{"n_layer": 10, "d_model": 256, "n_head": 3, "n_kv_head": 3, "head_dim": 64, "d_mlp": 1024, "vocab_size": 644, "activation": "squared_relu", "norm": "layernorm", "norm_place": "pre", "norm_eps": 1e-06, "positions": "rope", "rope_base": 1020.0, "rope_fraction": 0.25, "qk_norm": true, "attn_scale": 0.132, "bias": "none", "tie_embeddings": true, "parallel_block": false, "extras": ["shifted keys", "gated attention"], "init": "trunc", "init_std_qkv": 0.0378, "init_std_o": 0.0, "init_std_up": 0.0378, "init_std_down": 0.0, "optimizer": "muon_variant", "lr": 0.00724, "lr_mult_o": 3.0, "beta1": 0.95, "lr_head": 0.00709, "warmup_steps": 0, "schedule": "wsd", "decay_fraction": 0.895, "decay_shape": "linear", "final_lr_fraction": 0.0, "batch_tokens": 16384, "seq_len": 256, "doc_mask": true, "z_loss": 1e-05, "train_tokens": 152500000, "steps": 9308, "dataset": "wikipedia_en"}
Each number is 128 + 32 x the weight over its row's rms, rounded and kept within 0 to 255. Layers, rows and columns count from 0. Numbers have three digits each. The size before them is the row's rms in percent of the matrix's.

# layer 2 MLP down (transposed), 1024x256, rms 0.0687, rows 293-347, columns 0-127
101:152166126195154065185152100146121097165116168114166141122124145131135147136152079186093125116168178149149184162146136120142129114132152116131123066095138116093098113124119086092094090131136142164126171197156100080150092144120136094110121119169100192102089132134106199113086123231185111127094118100091123065098104109116121132166131121124080120133111100172148079121106099163124122105054
104:066125127094121126077061074187142111077152134150176108125083145065100137117164186125092136142171129188131089067144127154163121151123106133174136180067158171143131143175101120115115151141115107150082141129079123136176125095088108147080156156072232139083171066141176161085087128104162142104087155158189203111161139147174117143131097146138068113141103187128099167108084138133115157079098
096:066170145093107148143136064109129130151094105096118086146128124183155124108125115084166103110101068121164109111148089099113124132139135106084155129120140100108102135093123183168139162126146129066174125148109121172127117102120097157183173130149113124149147156135104104085086168127200146152095170133131161156111124134132175159154104147195139123115125188135120159117146074084140114178116
086:131121181146096142097098123093198107176174132125090104109166131153069103094167075134117155149179128151126122179135181150125149150121094148096047139082160211120118177109158106088196061165115075192051084144155127151083118171163111099130156129078151169031119108072158077131169116090102105095095123186152172140161151151120126160136113114102138173133128194113104102104112121156099180093134
100:114057123167166152130146106131184213136114105135164116123152163111092118159179121135130101180118105153072106049145137084115095122122108093129165100113121114115146148133128170091099131130129181122118111124105174057178124123102106199120096163091149108153188157136114141157210103174081121161177117124091101120060107100149113095106119161120147117163074098133100095112111177128176144128150
097:135139122156132129096161081086066099171143084122126144099104135157135159115161144152158118102101134123121149099124154145066129167116157105064206160082152131119159108142166169123182127087118121206098160128118125123127081107153119160149056135119159076146127142068074157152124114165165142143132133098090162149146112113115155108143149116123113119162113237140088096094159179177184070091037
101:128130126170144144091131126135181127144092117152104164136112164155143127172100086061134098153084134156147117139109137114122147142114163147180144149136146080198153122102094169153162148132096089145153138038155136113107171154165114167152074109115092133111145156117141129102090144020150143164090165140119084120142190094107145087169168115108148161170084127071128171053112096140066195163137
098:140131159137114111158120165102113123200143171117099136120167061125088139176171131155121111059111114109128132083112138157122193126111111120151147074115135125195187147112209097120121144119092135112168164081120151040111119153148135125133077123101142126146107087101084108109090137119166126093121109161119088132147180149118122111173095160135094115087123107112108090137136118118116126066072
099:161165120145200110130130145157144127178104178153102089164111087076143156121135150078145105089038152110145140120063162183185141098141134163105164143081096134162177065076123146132152153124120102156155119124093146177153139141075075154098150145147094163138131114133152094091186090169108162142101144101059103137074151159119158129183130138076119108167133120152118145130174134167075155150172
109:137178095103154106104172180143107067172099151073159117086169135093085107097161164120154149096140152049112130121121132096117076144144146137159109155131117101110145033095129106084133098107175136129136123076141123148163132167156142091164166142135087078088121112107101114177238060056135105191142178130131085111168124126155113131090149166073143089148097125145138108111150186116157132123091
101:148141137079137143144080127117090138152106173121123113133128097201136134086177118144110072140169140151114122161137091120069133142136132123141151111145166146100142171131135153147104107192136125115102096140034109141077150214121112149156206169155072086119137125163162123149104136140154128158102150130118156152155092149063088136170089107074153113133136129177143137162129157087112168120083
112:110127207093127201137113164158115099151147097125155176140120158099103085135142118119064141165108144079130148102165098136053172132030092126136034169094134161089170092175147116159152182115124116173111155133135121104078137131104189117121116087177157135070098072142111131157130107123098079091161079147117091093089151108136132110111107098124180146157153138182180147064130147145151063136172
090:151106098066131105145143132086193105116106107090167111129151098131060112098156114114166124120086059098170061144104091108119144151123104155084120087133147123116084056118158171110164162085192110142077154196107128103122130192143120081109121156162150110137110107093125072079134144123099093170132150175137159179109129117107113143175146125129112195148134201115139139086167152102039153117115
095:076095130159179149161213119133148194136113133113141142104159122104121171112183089155140124134129178136086139140151118159068152080127131186105129075107088116131092140108108136150128103118125059124137128130135141209121072145104075121116107118069132105133189111114118123052131120106103124189147127116101146161212130115106158156168089151105105137138093144127133150114108155227110156135170
097:138133123145127163170066137113104175103143126070097144136092146116197123139149158123137103133159096136055161159151178173142143148158120141163161081108145158083095190147171153136195183162123137154161168151130115108136128086147144142206144177101124144116105130111137160095145116111088110177127031165092096133156118055137047105126124109165099104171125197103128124154124106123195117121142
096:106114141087156113135086142150109116105132165074076094197152133131094149157113188144160098116145024131145132125110116127111127180158149095074078138104130146129178079111087152106136057161150128161170086081153162128132095175211156128154130149117113190148083082100165192138146106144175114056134113095061080109181131116118086146150149096139080103166132122186072086111097129078161098146083
093:102106135127121084140179139092126225098143145160158150138094092149170142092177121155190139095116142123120103094135097071129144153150120158099132150104199182128139139101160117123109094144123142128136130105085105132149154100149069196137105104126099096170109117124100156109132109096087122108139151151171190114097155120075105181186153178108152145159092164149115122200103110144103130126140
104:165188105124147110123120119120128151080113155106130072074131120155133095231083113106072129100134185115129086093165071138181109130111160132111114126140095148124098093054169123124121145104144106065119155163143136164147074115124178125095115156137134169108147093117095118118106137123128121117128124133181184086186167094070107136116080104179136105082124134070136169151136114142172175094148
103:125132138198157135178135123143167095142127122152104196137103143129145139135169059145081160098125152126131094077166129223156068134158127135095204145090156143137139155133120150099117111142073139169161168130080132131115145139107096129086119198067062086106102084228118151199098100125125160135119110091092171149113117141097093106160210124136146115099164112135214112123149104150116098094113
102:165185040052096116182139151143164112149188074103158133165175167166106158124156128122094128091130157131182126181145135093170098170157104128206087118118124093108120168115123097131120138159118086157134141131111150059132111092145103088113112114112164122132109100065120106107154129129095151117114114126156114142085141125148094130135105176033127092091141105134089116133109104162155145196116
098:114107096122157105146130102162148133117167095108110121105092139149142092129151129124168153107120106063140107169130112155144142125106159111136080122136218136137117121066102146150129150117108114082099134114174153064099152109102126135143140077097158113179165133079091100159191141117066143194085138121102134140123169075183169100127151137109178086127052107090090105169102105213122181132063
106:113164150075163077177106133097080138137123104113129103073129063115146114116162110149134188085134128055147111076167113148144085183146108146128172165151130105115115109158165179202171130137087141161129108100159136135108131092087101157089151093058154139116117146171083161109153128123110130108137124107097192136132085173203159193089167105152139162129129112139108140186098103197123116102108
107:195077140097107180166128177119115171222113105127190117162146117123102122122106107072118154177111144138161184131170133144069137167081154127155156101136140111102142132096158066096193076105150169153129087107114183101111153113131161067139068126140157155136079118128151159140168035139174089079171140147070115108122119086063118121157105111082162168137182100106136083095092090157129182088139
102:118101126132065121145138150110146040114147110112097199118163189149140100166132161157157157122128146117130107140145151052181165131120114149140140140111058145163130151171132090110077163153123086110129108128093105145135156116187137085074116127114240138171106172113145113083118183058130130070177137167231132060141065103110159176127100120082107177149165126193157144132156139141114127092140
098:151193140169082132154092166132107138114112073121146169129124152054103095112160121127190134127129113147116159109091131153130178144164098142132110199121082147126176109175136119137098112153173139164087162098114097138160170115130152103070160107127176185097103188146157144121101175123123147121166140140122134093110106133149082144164147162088186129142105136140142164164083089150083124173111
096:152156129109129084170043085195116128062144149178139115101204133136126170110131131135126110096111160194165131155155095111135177105116132182169177131116172152113192145175176089118138181129162038142130124105134145134108070139130116140093111056102124140135123121104156111091210104149184108168146125162074133162166174115140094096139180187141121119119103088154130062145140127108083113179169
094:144170150131082113109087099100131123084160128127172118143097122133151141086125115104142166112134094179136114107098138152107188203150099126110163099143187195182136128112140153117155128120145138080104123105107098175124181116177114102091138172132130087127153154125147155136100124096133117133055039162084103108146129096157147172185198148187117157115051107099104083133104154100061145138163
098:115119137134080140172153145176097070104129105127131120142213107121070125091164097134049098134134168116143098066176131144089128152173149138134136130146098058123152090095116101090155116160072165127095180077103150155103141156194127122107146097085091149109079140133132085172097093132154164104148131120138146145144134095083179147165077065164160121118115125154110165099184151108161129131159
086:168105117089166187177176145122138106153091106121141122177108164093100098122142115154120111103100097148235164121098224145112097138122100130138147161176117084126092198155112153139120160145148119073068179131126156151106102139099129103163133180048157095120161103130112109131106109148087177114146158167120112132099156138111147172127088119163128114098142158185159131114080103116126062143071
103:148129115178140165117168145128132170149123067145125178066108170128125106128166093097123089136054192103123115178068096166123078129057130101105148103082077124124079124141193100024140091167076122117085146130116152119163136128132114155094170073076096160142189157143150127136118141129139146191134111180104123066109154071134120134102102093136107105124113167140084140159184098137126098183142
101:187119078147141130150084159053127119163120177158130205100167100174125108131116120172122161139167145120109158143173122084165055076161138152104130144129101119117130079098103099136145160156148098128126138106097148071129118106141184175105088150107079162167137091098136089131099171119173154140092147124104108138191128085130225134159097116133129138140136105154140117120155111126170047153117
092:147129145155096108174109073041167154132104092163095077115110131194107129101146160153122112135095114070124063123160132103164139132157146149065193102138123138159206117096125145155124147146099146150110118129146120157159150186072138133085115117109148118178157077159117113124128193141113146096068221113152126114090107181135119116099135154128060191197116136052138142126193087165058140131097
095:160130131167161140142148109174130159138162118141107101136103114200154122133084156080141153109145152120114134130139142047136127172129245152097117202081126084140091160081150154162135123100131105057125117085073118167153106154134163173126176096079118142137147093147148082175095133052123122104098101043087134136122149133100108109115119144061161079142128076171180101117128089081107091162129
096:203129122127160201117138121150104083167166122105097112149139173100133171174139108157166128161121075152143065113112153109160175167149104104129133186105129141123090110082184081121116179114093106134119153122118088181102052139140117102114095149198122157103083164139118152104119100122145087096149114074122110137084114134139086121110151187120104090131165167117183100123139100118088105155105
101:152168147122063034135144154142115116140126167112133114167093142169187074173175169101101105123126134087174130157166136105103152091108149128101087128083101122074097115169114137120133106155086119162075087087139075155100160171156174126112051125131107151158109102090165164115134095115173173116082153173159113126066125110089147098104176159106119155122152192142121170128127158116130122158099
108:160106107155137129149120115120097118082140165068157098130095153108125151124129192096188150140153164106121139169124122186146130117093087105128096115110110157126052127160102135163031144093097157122096132134086081139184137094104103126117167153104178255132061089117137109074152126092093126172158087169160076159138110116100120135167119136060140109125150091170069161140089143118161164179144
109:145125136160126108113160122096125192114066168127181093159126133163146157081145139079137135141107174151091137135132144159106168124170056133171109108163190135176071177117149136067111150158108126103161107148097108157138119127096085196149154125137111200116107127119155107180205145161165187135127115153073154155085151170104112179096132108080143081104123114106126144170106118122089146111143
098:131131126095095122129156066117125143107162206160089127156110114097174140132154082132105179126091111121131159102155145094167156162101177082089093176101132108113149111128180082138082123130104124140158084111157115178100133169120126133116161115087138129117083101170112090180178126136189130139176112096140107185120101125121052092134124057122159115150111117088093139202128101136101074103115
104:084090133136114080141187172138137113137163123187144109156087123155103095118161127146090096164062125108166126111106149103145149139098139120109111111129135078084103178112088089141158102124134107111149086131168138125158178143147115121134113112166110109119127126088138086148171104070135149185106142057085112151080121097135150213113116063140139166187084112123081131108069156061122116146157
097:145151154123127196107128103116117176129141156100098100064100111176186123164168142122162143099075108108135123221103142175084143131147156118073088128093136196180179118013147093143107102195077126148126118165107150085171179111106148117158111099158130159130161127099121120096152158119139072196062116093163085165142160194111115159146118104070108105172160146153121099109146145106183156097121
099:166115099098152076137073161173129133167120140126081178153143135106173145100161125078152129072108144102085149153168143092098092151192157141117151114141110125125170129099150114110128190097087107132105112138165166113139143153152061174191082161143098130116099106133067132150159152134117127100110110150116122192115133040100101166135107138174131086114137138201130143140182191094170121125123
109:073120146141131118158133127133136169111113125122126099109195141149102132143134087097099166129100121163102091138141099145132092097091114139134148106083169109094158119177095142127134145097096132130116124120106127098136115115096109166243117161105176100130119116083111171076109108164072132155146094132152121110160134133102170127131181150111140157079122100132115062131208173134098160074194
104:161130111175155159202171158157120106118139153140131118098168110149122132178144129144213093112161108168086149132131096147115064118112117130097149141130181080124115145105082140141141136160146121125111151166118118138142081127143121176113134125088073122120142086087152164177120104143041112131120136150143133183103175118140138108122042205060183164129146097186152067073116106092171190152126
103:120210138072123024089104120169163162139137122128149105165143166089148088157101133144146057096122093111081170114152162143086116145131084116122134133124148124123156114142129197118066120121156134091140184082146104121140164079134162102159174110142106148138143172091093144131101119097058169086061145149154147119183130130143177134166132114143146156072132128196149120153150138165150175080024
105:133168110094121124125102093134193106102134158120154165140089200091122152119080164141045116117114165043117064132139142143113125113185105178099088143151116132129123129115121121159130077157138127069145120113140137177127138072113082129126098136170148167125099143147113109199094120131164051171130109163104168161157125132125177132130077122092073165146095183106117087068162142188046086178096
097:139094157130164068154110129096143094097090144111052124132190109127130149099123149209113117120143140127146161133098102117128133115127101134095111095127151062147122068127138103176116099205085132104116133098142183114141167144117114163151125184099121146133150106140145125111206132112156108147163120118151039168155089130106187112127156106060116150167135239090135120146138130124122099143164
099:062127147081126163113196088103140130125120139129087162133138218152106109089069186152163140132129149075046176112109118172128107160135050106126126141092107150112136135134116131173152185154151079152135091164124152134143082126169117124119173103148136100130118103151153165110111106153154139161096131121041179120127135137101146084085108095182145102058077219127148131131105126064090084136149
106:127121140130094157141124128152114076145141090125184118076134134191167167148112167135124160124119144125115061104158135133134110149137124173130094169148109147096201152158119164110101043141124176127072174114186120155113088201033072121137138156093117163115114164087100182114141110154132155082142167113101100076128147115079148198141079142157103127071186115147158061105136122141118127173159
105:139169160180134101153061071176131094130126170119109140145103179179085100082127163102138114141123100100111109127143154168139131094077143125141102151090172118153184125153088144091148057122103173186085117088076096115090058121104097148135147155172175090147133074152086148166109105097140144122125104141092117149105086126192113151114084145174160144142147119089110137118115104200083117131075
102:122103153138118054127164200154100189121138121105128055162212097171153080134180129108103122098124079143172096142092159130135137124119130133123179147212173139126084060138147154116113127154142125149161086106126102130098102109144106154098200061129099098061057095136154164135129153139140109187132096126193127174100100141178126131177131106143123101118116117125094145126042177110113153143143
089:112120145140096085122123106170155134133136160154146167156070139114140097163118145078115159092111141167151143153167129116116168084162163071086155164131134184138124132153115124097087103149125085149054125157191150115108124155135087118117136108128067104116054090077103107151104065137117110147124189176123156128151160109113080126145177140125132107161115065140121116143127182190097034129062
092:139138151200079094115135144113097127109144124117099118086093080111109096117116216151120121124118151153116111095093163051124141139137120199153131098164079160136182098137117202122115099100137119177138121038139073125056130194106122128138115164136126182145130133115117121074154167152115063149124121157173083149135146063163118111146135142108070136123130131118144150098103124064106076151053
112:128113093205152109133138122091098119093135118142194116131150129111181163165072059146091125148121112105154168129128129093135114150160121162106103091117136103137103096125022157099145093097142138099143103130141148123130129094140179071124150187169131114133112107084102130125173092114181090165214163083133099184116107079129095129178089141110130119141122095089072138153105185166158122101097
102:119101145164150116124125159092159105059144152121175144163145088150146095120170182114120124091149110105132150106095144119122086087081146137058103130118093119141116095043041157111110145128141083082140146099115142120136165164112165156136120203093146114108139101141144100128147112132156102063067096162114196146160137148194147107111194118052175103176134161126138173130134103104137121110122
100:179112097111126168110169171139036143058177068150153121111105119145108168081128189112115191101091194139111134119142127110110152090128144124140138150121088176194093183091075139184114165141131155097093111096091180122095102176090132100147083023114090212098112125168103115104170094156164157168141140120116096109104096115141133108207152167166047122120111163105118112166132109120149125118125
# layer 2 MLP up, 1024x256, rms 0.141, rows 294-347, columns 0-127
106:139092149109159162094182116097118152158103197184126115141165079102093140099184093129090088100101148142131136153105142148135132133143178171092189162112136125154188098122101071130162139109145102166142109096103136176137118148165135127101115154129142107165102158152136141118134178056103122080130132114128125143193165113195165107139160156088111092142091138149112143179172173116137108138137
103:138130097162137144135149119074151147125124159162138090115093120093170105135103076176081103134163134087115158087081144072093104123144058173103141137063156162146105182167129140112116120106145153106122139146154061102096124075118131048111124091127109158173153135065212134093135125121174165126093118145115081106076114095133021119166169129119123148213099131108105158156111131137170146063206
095:160124154138139131112093159156091155108155100102068162161113145118119120135114179171126154191137163140132100176125069112116174088171112089149134116191075081152117107154117112124193159096162184164144088108100136089071101111117129156144123160146154135186120139162106157083184166118147154166077160113147142075123099101122123101142099119166093207098097124120121134093140116095125113097087
102:123088091089113143156108089109087150162102079121116146118113129116124103154130112096074160111167108107099111134108134121135147122179084125113159131103096135129104134153105147057131105126126084138094096113149145154101169186179148124125145168131112132101139151109107056105148126091181132147101166140108133149122134126067089190155166166131141090125170072128127172141144135136173161135113
091:168061133163104135110184127098120185094164153065148138061117135114164133108136109144110158101111151102120108137139169113112147082122116094191093138137140139126140127128141111105095133139083080106111147107147155096109116125081134133036151141086161062135173147210104078164177233176158103065115059150106138172149081172088156177166152118101130101138138148088147097110115117153111141140094
103:123150129097112124145127111137172165127078143097061062151167154120067125104120172101097156099132106146182139149159165117148149125119114109152168118200086166040136153163164117153150117133132159141119141092128134124178136097125109122112181104169094181134039142168172170155096121165122147143095127153119136057138077143156162125090151075111098173123141160078083163129100177144104089105186
088:128117145173110146170138114146120164171105209111155131165172131094077123106090083165117075130093146125130033119145166143156116125096184110102140062117128140161144172168134105105105081185152103098161128153083197137083162127089110172091113132176144066119133101103140134104124164128171141027133114127112198118103120128121088108139176102136136131125181143128221085105131135142166106112079
098:143084083114165140132119136079097107138114075148103150087145140169141197149146113115178129189125084180104124091036103109151095108128109125157161166127078052136157185102129150149156180158140134158086097125163086091118076078114161089159114139094106077172124144166213105165097099104138124116189166166117077188180131093150123105131106075163144094128101078141155144139127121165151141117100
107:103070104165165153147102199137145077175102109124091102155139180143131163115137157092152065092132130103128146100138135058125209084124128179125126093154153172161137109112105079079172090063134103148130139093177177184132125084134175144167154174102013102113144108143111105121174193126136201087157122137143125111143180155141144142090188109116122101083136108134121105090142113109105082106129
097:219142139182102145108099114147136207185204115104165144073200181101112161098172080114117074115095178154166087133172084108086115098140107144095141167177170110127102115073183141125118082068105154097143089105136119127103139108119100180112131064139055088119141158174142122082125103143129086167143085101141063111124135155112076138105077149145114076145118120161162173138166154125091127172127
107:201158125137116185153210103124053161112085110123141121089118152156132147108103126135171158133156146108150140134129145167131140161117160106148092099159133132124129109094136174157116103109115138109142117118130106107080086170107141159108143109076147145186149148162202176145058113136148108123060080153056113036175133170092120142108154119118141096139111134086134216080127225123163093127120
090:171140146118138155127182146147137105070220093138113151160156137133139111139087125166111166140155124192143125108110072104071098143104177100075132134126128166143110157118132119099140086092111154114136111059045150144066082104102146126119117155136092154096134129133116213113101101076168172116106129166108107066116140134110130124129086149119125189146127160161067101098142115119171109134099
098:133179125103067137162117174145122086119077110173140127104142136157167137108044174159116128139180112106127091138098133085182110153106115109145154154148195039142078143119172130090138129193123105148099104104110102102178097092087107119113119183129089109177106137124100173079094123107100110157093098107135168178085129150136169150089071074163165114107157154175139139097114118084114144113112
094:157157110112144169139111111118080106121081148140090074159112036080126105147166137201146166119139092102162089124102156154113072162112097104063173113094115111145092116163125141111126142112077133129193196167103116077095156183168108113084105115132160148107151102119115205084151132120142173168116179048187064112127096167130103115086119153170107090105138124164109113085109133136113103135128
096:141134115122150141151134135153138140143154121106177164108073092155132087180104125061080121126108180145089090064122144114181143188103132115149084124134137126130067092169083140091123167181123096131112150121141171128118178124156102086093182148136161082132163177152101129122179124120098103091140128158120131075161094131144149122133147160139075119128143079136120158172067105116070091072125
090:156085150099150158148100156141066124096151167182157140147186129085130125117172162102066177135099076126124125118105169111177090089108155114099132112209118102110085127212105099121133126127113086106140109154112134072101115157143025147112069144085168155193143141145138171095095120134132154137111104116124123138108099146149191139096124184135200139118135131075125121120148095076143138127117
106:112009180108080214131072113102108142181098097117076156106117104158110122119135164090153128096090100217131068132059109127130127101124082117088187156095109159121140138134106069138139138132150105130114153146173073095103094121098080157108170134130076126090056133109125164172113151134179100113135131120179092175099120128101164099114151075140130173147151155139147127090117131171153096163157
098:100136172106114126103122141130130168046092161105096087152113135153082137083143155099131143106055133153142104113106167057133188179158097131189103115110033176088133209088158150211108110118121132143116108161131172096136141202085145112112119130057076112125132113159137140122149100167160114107113116157145120149131137133139126098108145144086061110146100097122142142158138103147128137133114
101:135149133225154125122121123109113092114158109094154174090160141119181177143057178116100130120135132162129107103081177105118145142078132094132133115141156123100124087111078081150130141098091141143134152129156103104164077200212172123136126108131207155152077139138145094095128170179119060077073086211116119116168145084065121166114108133119124118167160160169073089208156133108111199108226
095:091120143198106123153154112163092102155125127134136161104103144154136118223150181127172176084114138127140196161081136153082091131103167169090121125157131088202159143127145135110140127154090049165166088131151078135162096166113157163121135108118136144061106153175165105106146152092144135122147144165122089148151138119111122138135176147106134102128100141148124148180118203109097119151115
104:132058098136129132136090175147191113205173128163113121044144114100095097088185125118169105117143142098105101133081161137119184139097097158177116096140101130149124104158110136108080114116150158161164098094129100139151091172122196137163178122113084140128178137092120097129117089170049209116115137093145107163071097067166118158133112149134157115172122149138123114159124122083176075176108
108:112145148129110112174147117157123146202083090164116112117138194168141178081093105118128162122164135096130094144093147116136128109168169149134123158134121108091188106142197104143075143162121079122084108157131148161086161140086117099136120115176071122123105103132079116115135194121113115092126169152141140131101129157090148185163157119143143120106166072145081187134125142100135174091107
097:158139127129186115165163139093168122129106116155134140077095159132142086180144126099144148123095147064136121157164131146132140156093084133123112054216140087100122083166159157073144107151112115186149125200137141163124130106133150125077129155179118164118120164100135197125130091064193166121126039134162125088123109121108138093142144093172080121094109098151122107119143143120156179111170
101:169152116139105109067121172143166136134129131085099154091153092119117091067187132114105127099179171101150128143151096129131117090106069094212146089086148134122184148098074132145169157133116128157131121139114128130098184106154131117053090167170147165194085111133141153120149153052100115129128078137118079084121088104088163082162110101175070125135165124198163157126089113114158051159103
099:120104096153085095141117139117173161109123101167125096128115173134143117148129163117174104155132118080137199169133113099115127148163077138098158183105146148104207119142122096085152154165140137170102075149180104121120137130165123153109192102092157146122129095108191126062160193130194117169139105122016127125093124124088149026164146103151160086139122112177084093104095187139138140124156
100:134080111110153122177118086177068109104147124163158132114069113081143106129104105165121103159133093114093080133214167147139119103158144208133125115135179133086148101164133101137140109143058109142088109102115141007135152109227098171074138116120164108160139121101151111111170162118143150150156160152161105106103127165107113099062126128083149148127117140123166150125149173072095163138159
100:126110090192123119105173081130137177111082158178090172124114109118174098132124151150133101104176152040155169103148100112148142198127043134144125116098093099126114121126119105137120179148141122135125168141101119169105138109166119151155104149115130116124179158150149191149053138177159123156163138173170109094128159003137133115196171088206123086050097114094115093141107167118151118123115
091:133123105154108107066102131155167143110125144176114128171107110110094115190127143177127175112144149125132125079090106136107119120073149120164129079099093191118124135106163129126166105132083079175113129100083116143103191162119121089102155127077110183119150090155108092127174094103177109120157166127131056181128160157121111161147052166137060172091136160147099110106098111117126134111085
094:096135105091119123106139109161081157111109173156133092128131149165133099136138147219110119179135096052064132117076162156160162172123109162150081138172113154120173104109122131111150123117200132048103084125186128121108078139111144150069101119166164145180078132136220108176104082115107170105209122158132162116114150114136049107124116110153105092151121168090135170128120102135147108108120
103:118152133117107090155166085088121125187073153128106129123164031148144189123133163097150139164165104088103110123142093101167174070129137163144092131095156117131114151155117098066122119174112156181095077163151162128102101131152107130087129084161105146082158086135149140151126094131132189116148140140125159179090167105139118129131156124134096171102122136078129126092188122149094111150089
098:098105129149129163149169144160117145142108142175122127142084141112200127140097061136156102166181150132097136151087137077108078178115124152113145123129058144207083157110116093113148099141156148140097107092122141098086125093143143147124107134102153104102130145129104117122143106171136161157104151165090135139145077083146122120143101112158158089105123133105121076097116111168142125103092
101:082193126130122107157136119090147111094152074058140120075073133123133103157069136117157167103145159119113112120119102109145095154167106140127189092115142153255208097121175167096120133116131115141158157170163153035101156115146157112121129180141101134129107114123168076116129126101121143132130145155111147167122112123147077126141110135171127108113097070131142143135111174150144120115178
097:133151139155139091150166163149103124121111108109139158134133061165036114106124132152119153136115124132159167131141159083167111078109108139134149207101111135206218167144164138069092137134173117128090148100164144165093130072093136166173109104103043125106122123178139068016146172103158157129115114136118150139114116049102141118154075116167145105115082118183125183122121110146071173040163
100:157080094130119139098152071093091110100153114138093111147161144124109166094137097106173142102161130137054082137104116135154112054161120112167153166144156168177092088136157096156134144105167193051100118118068099115108126130158098092044138128163129153128172105141190152056170100101168131106072139183208115123095109141140107162106134097101103143103107194138124183216077176138097110123084
104:106126125128118150109173153097181122159100164101102059096138102171137140118152106102150209121077085107127169126135124101157113127066145146105098151138124087053163153077135090119109095155140090121119106173125139121116132121181191115140162123013140127174146107179113086118169097131153156140103131120091109149117107112161127126119108106129118171140112095092175180143168111167105149170174
113:107125150152196091115120127122132128109083141082157097145181157170078116133120133113124161157136131118154129092105143158095072060181140154204151158134115083136147131112113182159145098109149144174090094118127147142134103105162119128154194135154100018142153141151113144064101145152113130090181099144109134068160122142141047172109134172122151085098130000124204129151123162112163082069140
100:146087108135123081114144165150093108094202070119169091100156117114048132113111137081108118108094170141126119151143169137129130182207096120095164103168118096183133179125107109175156153134086127143096085164148115143111140134118155143135083143184126091156091138214191112122129119118096138115120119123112142071082105163149113111123137161176068123084164147154156150160135167146153178110210
106:087107122103093086137167113149066112100073134074153184132173131091154153131077145079080100129105059172137128153134084142112116160143111100130153187169147084099078131125191159125131210166141160095115088113119127140175108170222132128137127157105151064162098131230080123132076126109115117165104156100164125116121143141123172126113154119065128184131153165079134189185106150158115151112161
093:176135144124147096123158136130041090109145157131143182147072150077124114081116165144114172176146137140088183045099117114184124136093143162156218063149142121177128122115151132175132134117122155076098156096126118135189123096134163116140108165113172138078124137157177157130150143133113090091118152117159156095125148090087065115091121128094083119146109139104122108101124131076150174152151
106:141128114147164149147089094139094089133153127108071130150131125085138079197157110078092104132104131108094031087133069104143156148100102130101111085106119120134128112158114126146070138082157147137143165129139080094129175118115134094108228110113155201151108102129109130164119145155127148148150151139113125164125144147135073085075124118146104122107169146153122152108068082097105102101102
102:126089094133137095154179116127164115161096115128112141151132071148139116144154117126132109109145086132132153125224164122077115136116149173137169139134122149098106136110100176115115157099125038094118087139102185156115144078165087112146111122118145140169120151119144121178090119154075217081180157138156080183146086039157131099125108109184149124127107096107133148123112176073096137122155
104:080148125136171161071150104101129114153133096131139131176116079123082187110141141113169201102116150121166124161085111130119139202104087095171114106111079144097083114159116107158115153050124127149144130160144130168128165128146103132101143096136090114127126136145150165088176241107133114123089138088157143156157118154183080139135118078154099102072143143149177099099181173153122104136128
097:133090131110142165092100150076170145114127146123122081132188103118148145134063148135148104125131108095051126145145180089125165125088144172105142096133175132153139101078151161092145124138167150141073127079141150102163128107098100152145078086115096080104133165093121183112069146128147163096169066125088162100117144125133143141113093060107187112126182122137145097146118150008125100124100
098:125156140092084175184184106067062116125104123185159117171105115142177148161087130122190121141135112162177083142113151128135103090145086097124113148237145147100130123134116130128106117118101095133112174121105118107112096118085167150154067108130119049057151135120097174151130207078150134095108158106082128107153135169100121079027081098074141130147143166142152184101104124154104131101093
100:147120121178149103114155114178090157133151160095105104142142157152070094150140161077126163192169115095134131129164164059089093053094153112141120139154065173113083095168088074059109132098125098096128162136119167130079107113097126105086127137154166091159160176111131138041086190150162082166114085112040091138141085104156133148138203166079105119127139116142105140159171094167120130174199
102:169156177137135104146161121163117155133160178110123119162170140107124160099142126094206090109125146130171095175141163130162115100118126133155066153140109170168095162167154134070139154070097124149113148078204163097015165143127084110099179129070101158157108148115144097113091174139135130118103175113193117161125148154139128082111151122131125135090132121093208179142180129132131149103110
105:138138113159132126108104137143101140114106107112151151115167159092137127114126096175104153136207101124174127145074132161128172228155083081144151117100161152114140167118183158103104135092163120122177141176185159125133167083120120128124107145132166068076198119126169102101098118096124089163042128124075165126105139077085108098124200145113107130135177133141091128146145109104134125140126
107:203145152152181121143091108127102156111110132168084085098145130137056117117077105181183096112154126173090116084134169126137168151129142058153125178121145158128121158103135133139112134142176059070080092133164109132131105156087117111136127082102072138144175168138144131192102163167112133135168132176141115074122048105139149152161145123154155181166107134117146109117100094118099154099139
103:100118070110166175126215117104143101134119143121176105101111099160109161188156202156108113140105122191031165088097137146205146166076105150086111131127114175135130090151130163214164170160116143109196071175100140140084112080096158110172097144119095145132119141148067158136147094161158098141132100126097139182159118135117120142160100153139119158120146142097140087104138081118096114132155
090:202141054115130145159179126106102039068087118131059128126092121133059113155123190168158116116113096135128120094142117083203117091141096165141155149189119124103151109123113120144148132163152139118121111166146099119082092092134135090172114163125177104155131108134095117107113139135118100161101068149147135059138113106139101097111174133142146065150121143101112158102148096089137172141122
098:130069096102081115065124123218081165101128141087167158179161088148151179084155065145175097148126161093135176146138137170116119116082141126122150128102132076144135138188149153142143075153147124107094103137093137173156140108100155090096149076149113142111088130121151143121109113138128107125116137133093139090130093101156169138051131145083140155140203092119106153095158095118132072076151
098:157068074147159148053158157128066145120111105092122174151150117147063127132103116156098171156130123100130152128099124133176179120146205152080132159138143117150084155109121121051100108090146159075157138126104144122098191110111073119160157139140153061174136145087100129119124074086102099086149107086147092115130152111138171055097130167137164099135140135143179163142091119191145096073137
100:145131063166147136137149124140161107111092106066120130085116121137092133077103089119082108121163198115080154046159163146133199117072148082169069092108150118127173139173090104129123120126065090165135148099135177162143147161143130157021097153126133048055143162137151088079093210143178157104131109116126126150171158118054142146129168136116178159074125135116125146187140135143101131148136
101:158159118120124116157145074108172099148106163140094082129125121064120110113124074108085149134120108103115115193130104089120169105143078200123087110136137120102068089168134159082127134106142105105127191116103146144116089084080137165135151119184107091110148053110143106146101128112118151127166118079158171122110137144121126158114119098123119172150175167096145213134110130130187123122149